Weights of a small transformer language model: hashed n-gram embeddings, capped logits.
Each number is 128 + 24 x the weight over its row's rms, rounded and kept within 0 to 255. Layers, rows and columns count from 0. Numbers have three digits each. The size before them is the row's rms in percent of the matrix's.

# layer 2 MLP up, 384x64, rms 0.113, rows 286-383, columns 0-63
103:136118154132120156097090115088118131141156143138138130150111110115122119142133158187128073120147082135136112160129137095099125122118102136072135179111094107151127125121105127133178138108116170
110:133091134133123143092147113130122141137116116086099164114145076100146133100125116108136105128095151137164137131141137120069120165108111138136114140133168136171182120109168143105179111132142101
093:129128119088142141157134136136133173149180124105130132112107141109121112156123136121091104152157125123156128131108136086154083104159140128106165128143161133073114138153160178130131143074093129
116:187151133182148086140138154144137114145138161160124128134108108162121104159092109123136124121128105122123108096119139127131061106140104087111162118134174128156132146150151124109095100152133122
115:123147117121131149104153142163079162127111144119120095161167153142110130113164146148146119129126104151136155109123156108148143131080143113157124156131130127118099134119120142178135079154083065
089:155163131094112147115106167124171102123145109122160131121112189097131094150123099078088108136113149111104131126126126136117130158091124109142133141125177076133101163118126149109124107141144159
030:159152168117126148116126135144150072145071104097097119154139105134153138121132173143120125120115097139134135171051157150149136140127138165108112152142143097146120153124101129148124107112113140
088:154129166160118105145131140134118167091138157150089160145093111116143145122109076162097131089120101108153123113125119168141151149127118082100086163159130161100149129135102139124102155134132132
097:154112118100146138118131136109156146105151119095108137127137124092123142165105121156143146090094195130092085123128142151117115092122118114135104100107081122168143108137121116142108180123080110
098:136113128067124137142128134147113124123176121089130133128129163120161139137127115127176099163135173157117118163136107129125133190112118113151116150129153166140156082145114123106104131150153079
099:137126138131132143123163140160170124154120117097127179153133097148145124144085110137102131103099140144125121084144105129092157141113169185092105157135119102098096107150105099125133162163135129
124:133136123134126117092142150130134155126128127191150199158134158153105116123110116163119124119145131101122119093160165104092088104087120119104131158142140157163090154117106150122110142126141157
087:119111158149114123135113064113127134142137140159104182141120146104135165128115146129123118078125114166089111135097152107168108150115159120151110155128116144159145153100097155145148113078152143
091:146115149137166116173146094127150104112139115121117102180110111151101165151102113118169097130105123075138133090107138080117127145121182107110156154148128117106136117096137113127167122118122153
091:141117135133151136133126122154112135160124110139146114144123122125143124123154130126104137058128120090111093084131089104138135089084067133135142102135112119135138130098143170114092119102199139
095:166118143129142085120133163150163126122103140094097115137119094125124112127095142149136152089084099115072128142096120157133155139094130100094141133085170109117135135075129136090126123139135110
111:099174087133180133140146131142156130121131157109113149140155116097146110152127152169113123121184134166128123159105162125144161165096149102124134166112129126101152108096124134108167095105126115
109:105105142102134156095115093128111119112150116116149104184163151119108143162147116132102139106129148154126146193159093125139117140141112131146113128057130140123119111099126114156169121120159093
078:090147125118068136124098171115162129120107137112154133143111121110142100150135156137117129072144130140107137121131113122193109125108151135101124149111097100128122152079152155094146128080123157
097:124114162160121123087135166142114105124141128080106109135080153128145118150085142133101137121086140109161134093138130137146167103143156128113113144090086104155142132122147114136089145174170118
096:110201093128164154122109089117131158135140100098102122095140115070126115082104144113166125136167139127164143136127154103165112119133161125143151159140128117112119123119096123101128136160132138
098:123121128104133147101134102122134141107167101118114135130107086125117064122191122182095118133132173145175139075139119129130143158133124125141091173149156130123155136103138117138137122107110139
099:164157129150125145128096103156110151089133141107098140119158112121121157116126116149070134101139131110133174075121110138134129119194162085114142167151133108110134157109114150132103112157127150
069:116155160116111127159129113100130114103143146137148154145111116118123150163087089172122154140148136133156102171158120117144155113101127148128177096117068132117152134068110149116129107155152136
114:148123144132121114166176153134166098117119078137131136138109104126108134140098145133192120169132138130136108125165173132103162141102121106147096161140143153157147148112137127152167122122108078
088:131171145124145150112079151138135117155126139143186093130118123109150107114189176133079087147074135080123079103130123130124116121114128144146136104128124113118122138121125132116122146093107136
091:154123105147135099129140110072119169135188118108141073121116136145145113106151132114120074127110120114173115124122087118092160155118112099143096130128127113139102131136102156117153153086156130
110:109114094100129129141167125087118112162120084176097136148117127122171153136138116121096122126132135085139148154126113144161108103123131172083125132085100171123106097099131132174118126156139115
091:151098136146149134107126100159154110122107118144165161090128126116144132145094159162130125132113162136157148175100096087164133119114162132149109158156109162123137099114116119128183131164140167
110:145135132138139119102110111136145119114130144154145121086129134117156119117117108083110097086155125119153120158068144152099113133129137142150125195146082128104160120124110159110141161179105164
093:077158134132121081171124112110114103126128119153134104122121092124125116098157119126101099159115096129159155134152129118101123150106141159129101179134124096085083157138168115140089105132156136
126:112082126100115114093132118126121108125163084090147168154178108123151110116144122168173119155115152112110138150150136134190154145110129102159111133117138140117125131123166150087118088119136116
115:158122184166137106126113134112185128095121130137173158130108059110110143089101157127183119122101142131152139127130118126109100131095134129127136141148117103107128150097123150103137163122120104
094:146117119138123109137154097114147161097113158167147156104111093095136152102106140129119129123081130156164113145092130142141102064145169143151127166157150169124152133112124112104131136100169132
095:173110133146114122138112155131151098114086093140161118161135091143129097150149167126171133094135151072117112127102174133136131084179093117150109131143132109108118128130148124135111145118153095
099:094073107146103088129096152167126138127126153179103124146134106137149132110111151141104132136080145128086094110131099136114162112129101123135117142135128142123158130085156104098112112103185123
122:117162133178154094127149154137120140088154168131147142138133138170152143114092126158136137115144077114099118084126174123162115133109147119134137143113145160146125147131143185104089110118101115
085:128160127122149106117071113173144138131144130095149156122114176132165135130112095092080131108138147089095113138137146131150106109170103129080162150153146119094132104151129134153158124121149143
097:098125169071150143122096121090077147121152154101149155086165099101129121134111147141119149154146124131110131165115123166157094123104147137121093111083133120129122097102144129133151113145147162
107:129106164125133119130143099114138094151152103091137129134105090126170128117093130164136110154129137091137118097103105088109119130149131114120199086093166099153153146149135130106112094122151108
086:084129161126151127133096163101110128145125137155124145117115094141091098090144115116123118133155153161136097157149115125098116153097129174137115093131172086156111105150105158136109154138120077
087:108139150145116071130150173129093157151147157141109107163128118137122105153117145185118136105086140103115122130134101185120159161114133134132110128117140092098141151116134091156136101124169112
077:130121141112127087145134171151135127146121159141101132116052115120130123164141121140090103101145159116138114110127162154132161113136089085156131133133143188136118138121149167139161081128134140
094:102172153114159169140156151130128166105143116097120129203134171103078116135178119101166108141143103152139126124112144106122146141125128127145166115127122122097142103161139141143154127144119116
111:130124119130125090100108141146125116149117142125162100123105088135151088125176147186090182131135157137116111119079129143132177112132161109133124191118127120123158141142151115112104128116106135
103:131105117135088116174151127141141115134141104122116132121131146086142145084097092146145109135103151080129157067160126118126127092117140153146089124172122153117146081141152126166123116137104096
057:149120114137116084142076121132119146097183125146114115114120099145094111125143113159153161100102148123135133149124144150150067116127094138151117102128139098163098104157163139138104099156113166
132:150145117092120115097156133117144093112157124144143176127147147118127068108148129113139128133127126152156099137123134106159135154114128123114141204132119131183123152128089143132078130100084139
094:116157124095105099146134110116140124153163148104109162166101137131137121151118119109114143173109116090109116133109109119178115149075129137132126097103162157123115078104165178142145117167122119
090:098141107116130128106098140121136153123098108106171111134129106121147166150164129144146090083155157141136093130102113082127086128126148147129176117150134090116128097141099134112115115162067118
107:119113114151116108081111117086145116141182107088129122086129102159106083100164152134088137125131121130111104113134160131149123171132113119137132128129136146161137141114157161085095107103094094
092:151113126129121126104098137136153144115124112097112131144162112149108097153125091151156192104115181111132094109104105135153142159158141087127110149127172095115138166078166119119122133129116129
119:131145134142104145135096102126140118092154130088110146093189124124141127163166153129126097110098144104153127129145143163105134147123152115115085145113068147131129072104139133164158132141134101
106:127107155098106116135137083100127125128114136125144110101143121096148098150134142180101070163104167125146142141131091140123117087102118070120116138142125121144121147136069111128140096103157143
103:113128105132132114130169139111143126066160151104126144179138139146137129150160153145158158122131113135092106108118099130160113141117138112087144162148119132113118140073136169114140101072153099
107:142166166115132151170175153099127125126130150135123133101098113141140119132151149085085155163164113136195076153135139153097132115144135126117172140097144134141107126144128148156144140109143136
110:120181125130137132098120128117148110109157129083103121137137090171106155162067159160119136100127115109116119137101155106129127117170180087131147124093130104115139149126160160163129137132107128
099:154111111141117097153109119163118141133131141139086051138103139077108123138092116084090146133112135108110094122109113170138153150108143117098145153144129130146134094149134113147092100144098115
096:087104112124103124092150153168095076134151151147139098161126099114133134188133119126119129119126138135118156134131156128071137144094139103120156094135164125092095094112154136128131126147089113
128:102128122152106139076128125098131116107112127103149195136154114108145113098133103129144123133112112148158151116162138144163135150125115154134104196085125167114134138132144167083133148118095113
115:132143151147154163140126117084112134147145126160116136108114107154141107109134137147130079138142166124156141143144137153117115122068112143122139102153100124162123144142070134190088101121142170
089:115188157112107133103139128158151097144134116129097102143096120113142114143128147151157178093140146122126117138153067160123143117148118139118103132157109127060117144119168133161100121124131097
080:147128136139127083127180120180170176075109101113146108102131103137124147120142068149155115135129125141112131150119177119131156144095123126085129117120120120127142165133129145141129131090148092
097:139172148122117087144151147141117105108126157126181130088118115131135106101101103138189096124096093104134137102157175131135116143122125159164105145115135143099111132130182151126146124109110096
090:151085176098147130108113179161126137139131135149132148101103088142119192126129177131101117141124135153120094149130142121147117108162132102116179107121124141143136137123099148095079113110140112
100:138111135154117130153169123112122156165111151159130158140145142134121136119112105115153160153120138110150160114139134127107094105198152139128153120134144161133102130162124167137086073137117188
116:144161140117111107129161116133148100141116168126046120116101133114115127106127140122136137160144129099170145122124087080107121156104101156102124171138126143144161113106098161154130140128122085
112:147113197107119098103124123117136068126112135112108143139141125116136148090088117095130132136149129138112127171156116092151114128109143175133117141121112132132113160131124154154161159129078074
094:109125135138184108130131163148164137110100131160169108103096125130165106133130094124103091129145130092179139169137101125106135144136160166089146115082098120093125127124107121099132109141142141
096:132144173174125143122147100139073109145116118133158129155108121102169098134168153126119145103133126144089135138109104159125071127075165079118152120145127145112149137143125129147133154124161115
104:089169128118152162111162123109151137096136122120089195126131140103146100142157107132128115133101099165179081146117128161102143150130165151110133121112102135098139112111108137148166143117125112
101:087126130120115102111139153078140119109136138107131152156145114096096158156174109065123119132104109121121173148176116140115112141099107102147128121106107117178129117132136150113160149121079131
112:111131146197137152139133116119167131127102104156120151109115094142128124110092128133096104098121114109109111092142111130109137119149162131112121086108146102117089147098125157137157123067094083
086:117147098103079126143161162142128105117170111136139122111169098102085098113195141119107131116120111139188133140129134101143159133122158137157118176118111139109098122135121092140116106141116109
103:118093143119136126136113117097125149144126157103171131101134106149137161169121119116141078103103128115138128187131118136150108118119120083130159107059102166143128138084117151100130109117157155
107:132108157101104130133129136131146146136124096086123162140180102115164166113114126135106116132101113132169160100122119097157154133094134136099097156116075133149150135053121122156148140133129122
116:094139186106148134083165112158084107090170139129132138164114147135151157133115072128180119126104143124072137136155125116124083129129113153139139130107123124134120125105156134134148139145102132
052:145155107108135139125159093102107144148153129119133182143103114143094149136123152110125109058119155180134139083112119115150145110120138116075113102116132150136154137153132131185149102130135111
109:077110127105134115129138140139128184123154159152119136181185154126085129152116122130061115109111124125112158117109123138123165188102145126120094139125126127131125128108161129133160096124133124
083:076159159124124119157114105148134162162130120131147135136146160087164086143136132093152125091133110160080143121115174125142100148154100152140111125114103102175112132130104149125139109104095151
103:116132132126123129116099125141093144133151097096133094137158112116146143131119157178091083129112118074114115113099145122140167175133120090145103129118133144140141105104178097114105091140134077
095:124137113144159137155125128131108076104133118178116097124058172136125122129138121108139121134156141117143132131081105133148082117172122122114145150151160149171165088156127139144104115111153135
119:162169100142095134150109102107129091089184126135129102119135160133118108140162130151166108131150128085133099126125133118095085115108100133120133131085096123151119106149105157167156125127150090
120:142139158170109090138121152164140146090129154108158132123155141130169149141101130137157092101154129128123124105078131113170117109088122120137104183114153120105178136131080145118102142119117129
056:095162127136119154071143160078112086170103139120108140124130154137113150114099167074165101139124122114123129093109115140156134123114140168121114146100136131115109101154090134112121097162113134
088:155130095115115169105114129153102158146156117148107142102115111089129155147141127167094117120158142114117157100119085134145117163118135117170144149117114087159148132138112139119056159114153156
090:172099157132119105161120143084140141080149115158119152113120117127128116133134134101116124079128149118167115107148084139130129137126093133118120172124130126135146151110121121126115194073100078
112:113097157137117167135133067102082113124142112129111130108135149116165138088138119167134123134141132123149129153124128141101117103132135144086089144096123188123134138120083119164154091108160160
058:124077146174066099094151160151047095122093127120172138127108116111140104136152144127104107135098129120158108108149111140127102130116132140135110141149132112107148136119166126136150143145118117
099:075135086112099106126124177124122152161115106115146163133128141108167103102098082102142115108167105154116093127151162161099126125099126131123149135124166120085125121095154145121113160132109128
102:087133121131122129152149167082126111073111146129150172105148103125157143101114143102117122137154155101145110105139163145131092111070087161158160137133134099148145145119140132118127165139149147
098:107097085141131127132108138152181189146146149101155141124138123108166093138100099102131140127118121135115104130123139172146122127112118106145134109102147137200145110099117142144111152078156127
109:113131143118095116098151148124104139121132135164119153150137129132130126080141145149155114136133125065133157120152114083132117162127125114115112127127126163154141099118126144152120070077074069
103:125148153160116156134158130083137114083100134121125160125137107142113149105090142108129101122141147168127129156155134170116142084113106156123148140103123128126153125143099195123163120153127186
092:145112147180137107135104102145127128170109156099141080123118085131142130129070127140062127134102132119073111147095116168156139138129145115138151125151122128120110157135154141098098123159123127
105:096146111130141096182112133167177118095154140164118130102130117099111115117159135163123145118123140110114102070106172116089111099111131143136102143161121099142143116140140137085109163140110121
099:146098153144154107105103107091108126140148175188119125143130105148097083123132145140090118127095160121097086139165128143131102140134096111108130114110116126172108135174118118116102138105116090
085:132146116146137090136121135123149124167169115174138162134151135108114115139102122170143117135104131122112154127123098152097126149086133130084076073158103120151120168130167124103160095151141141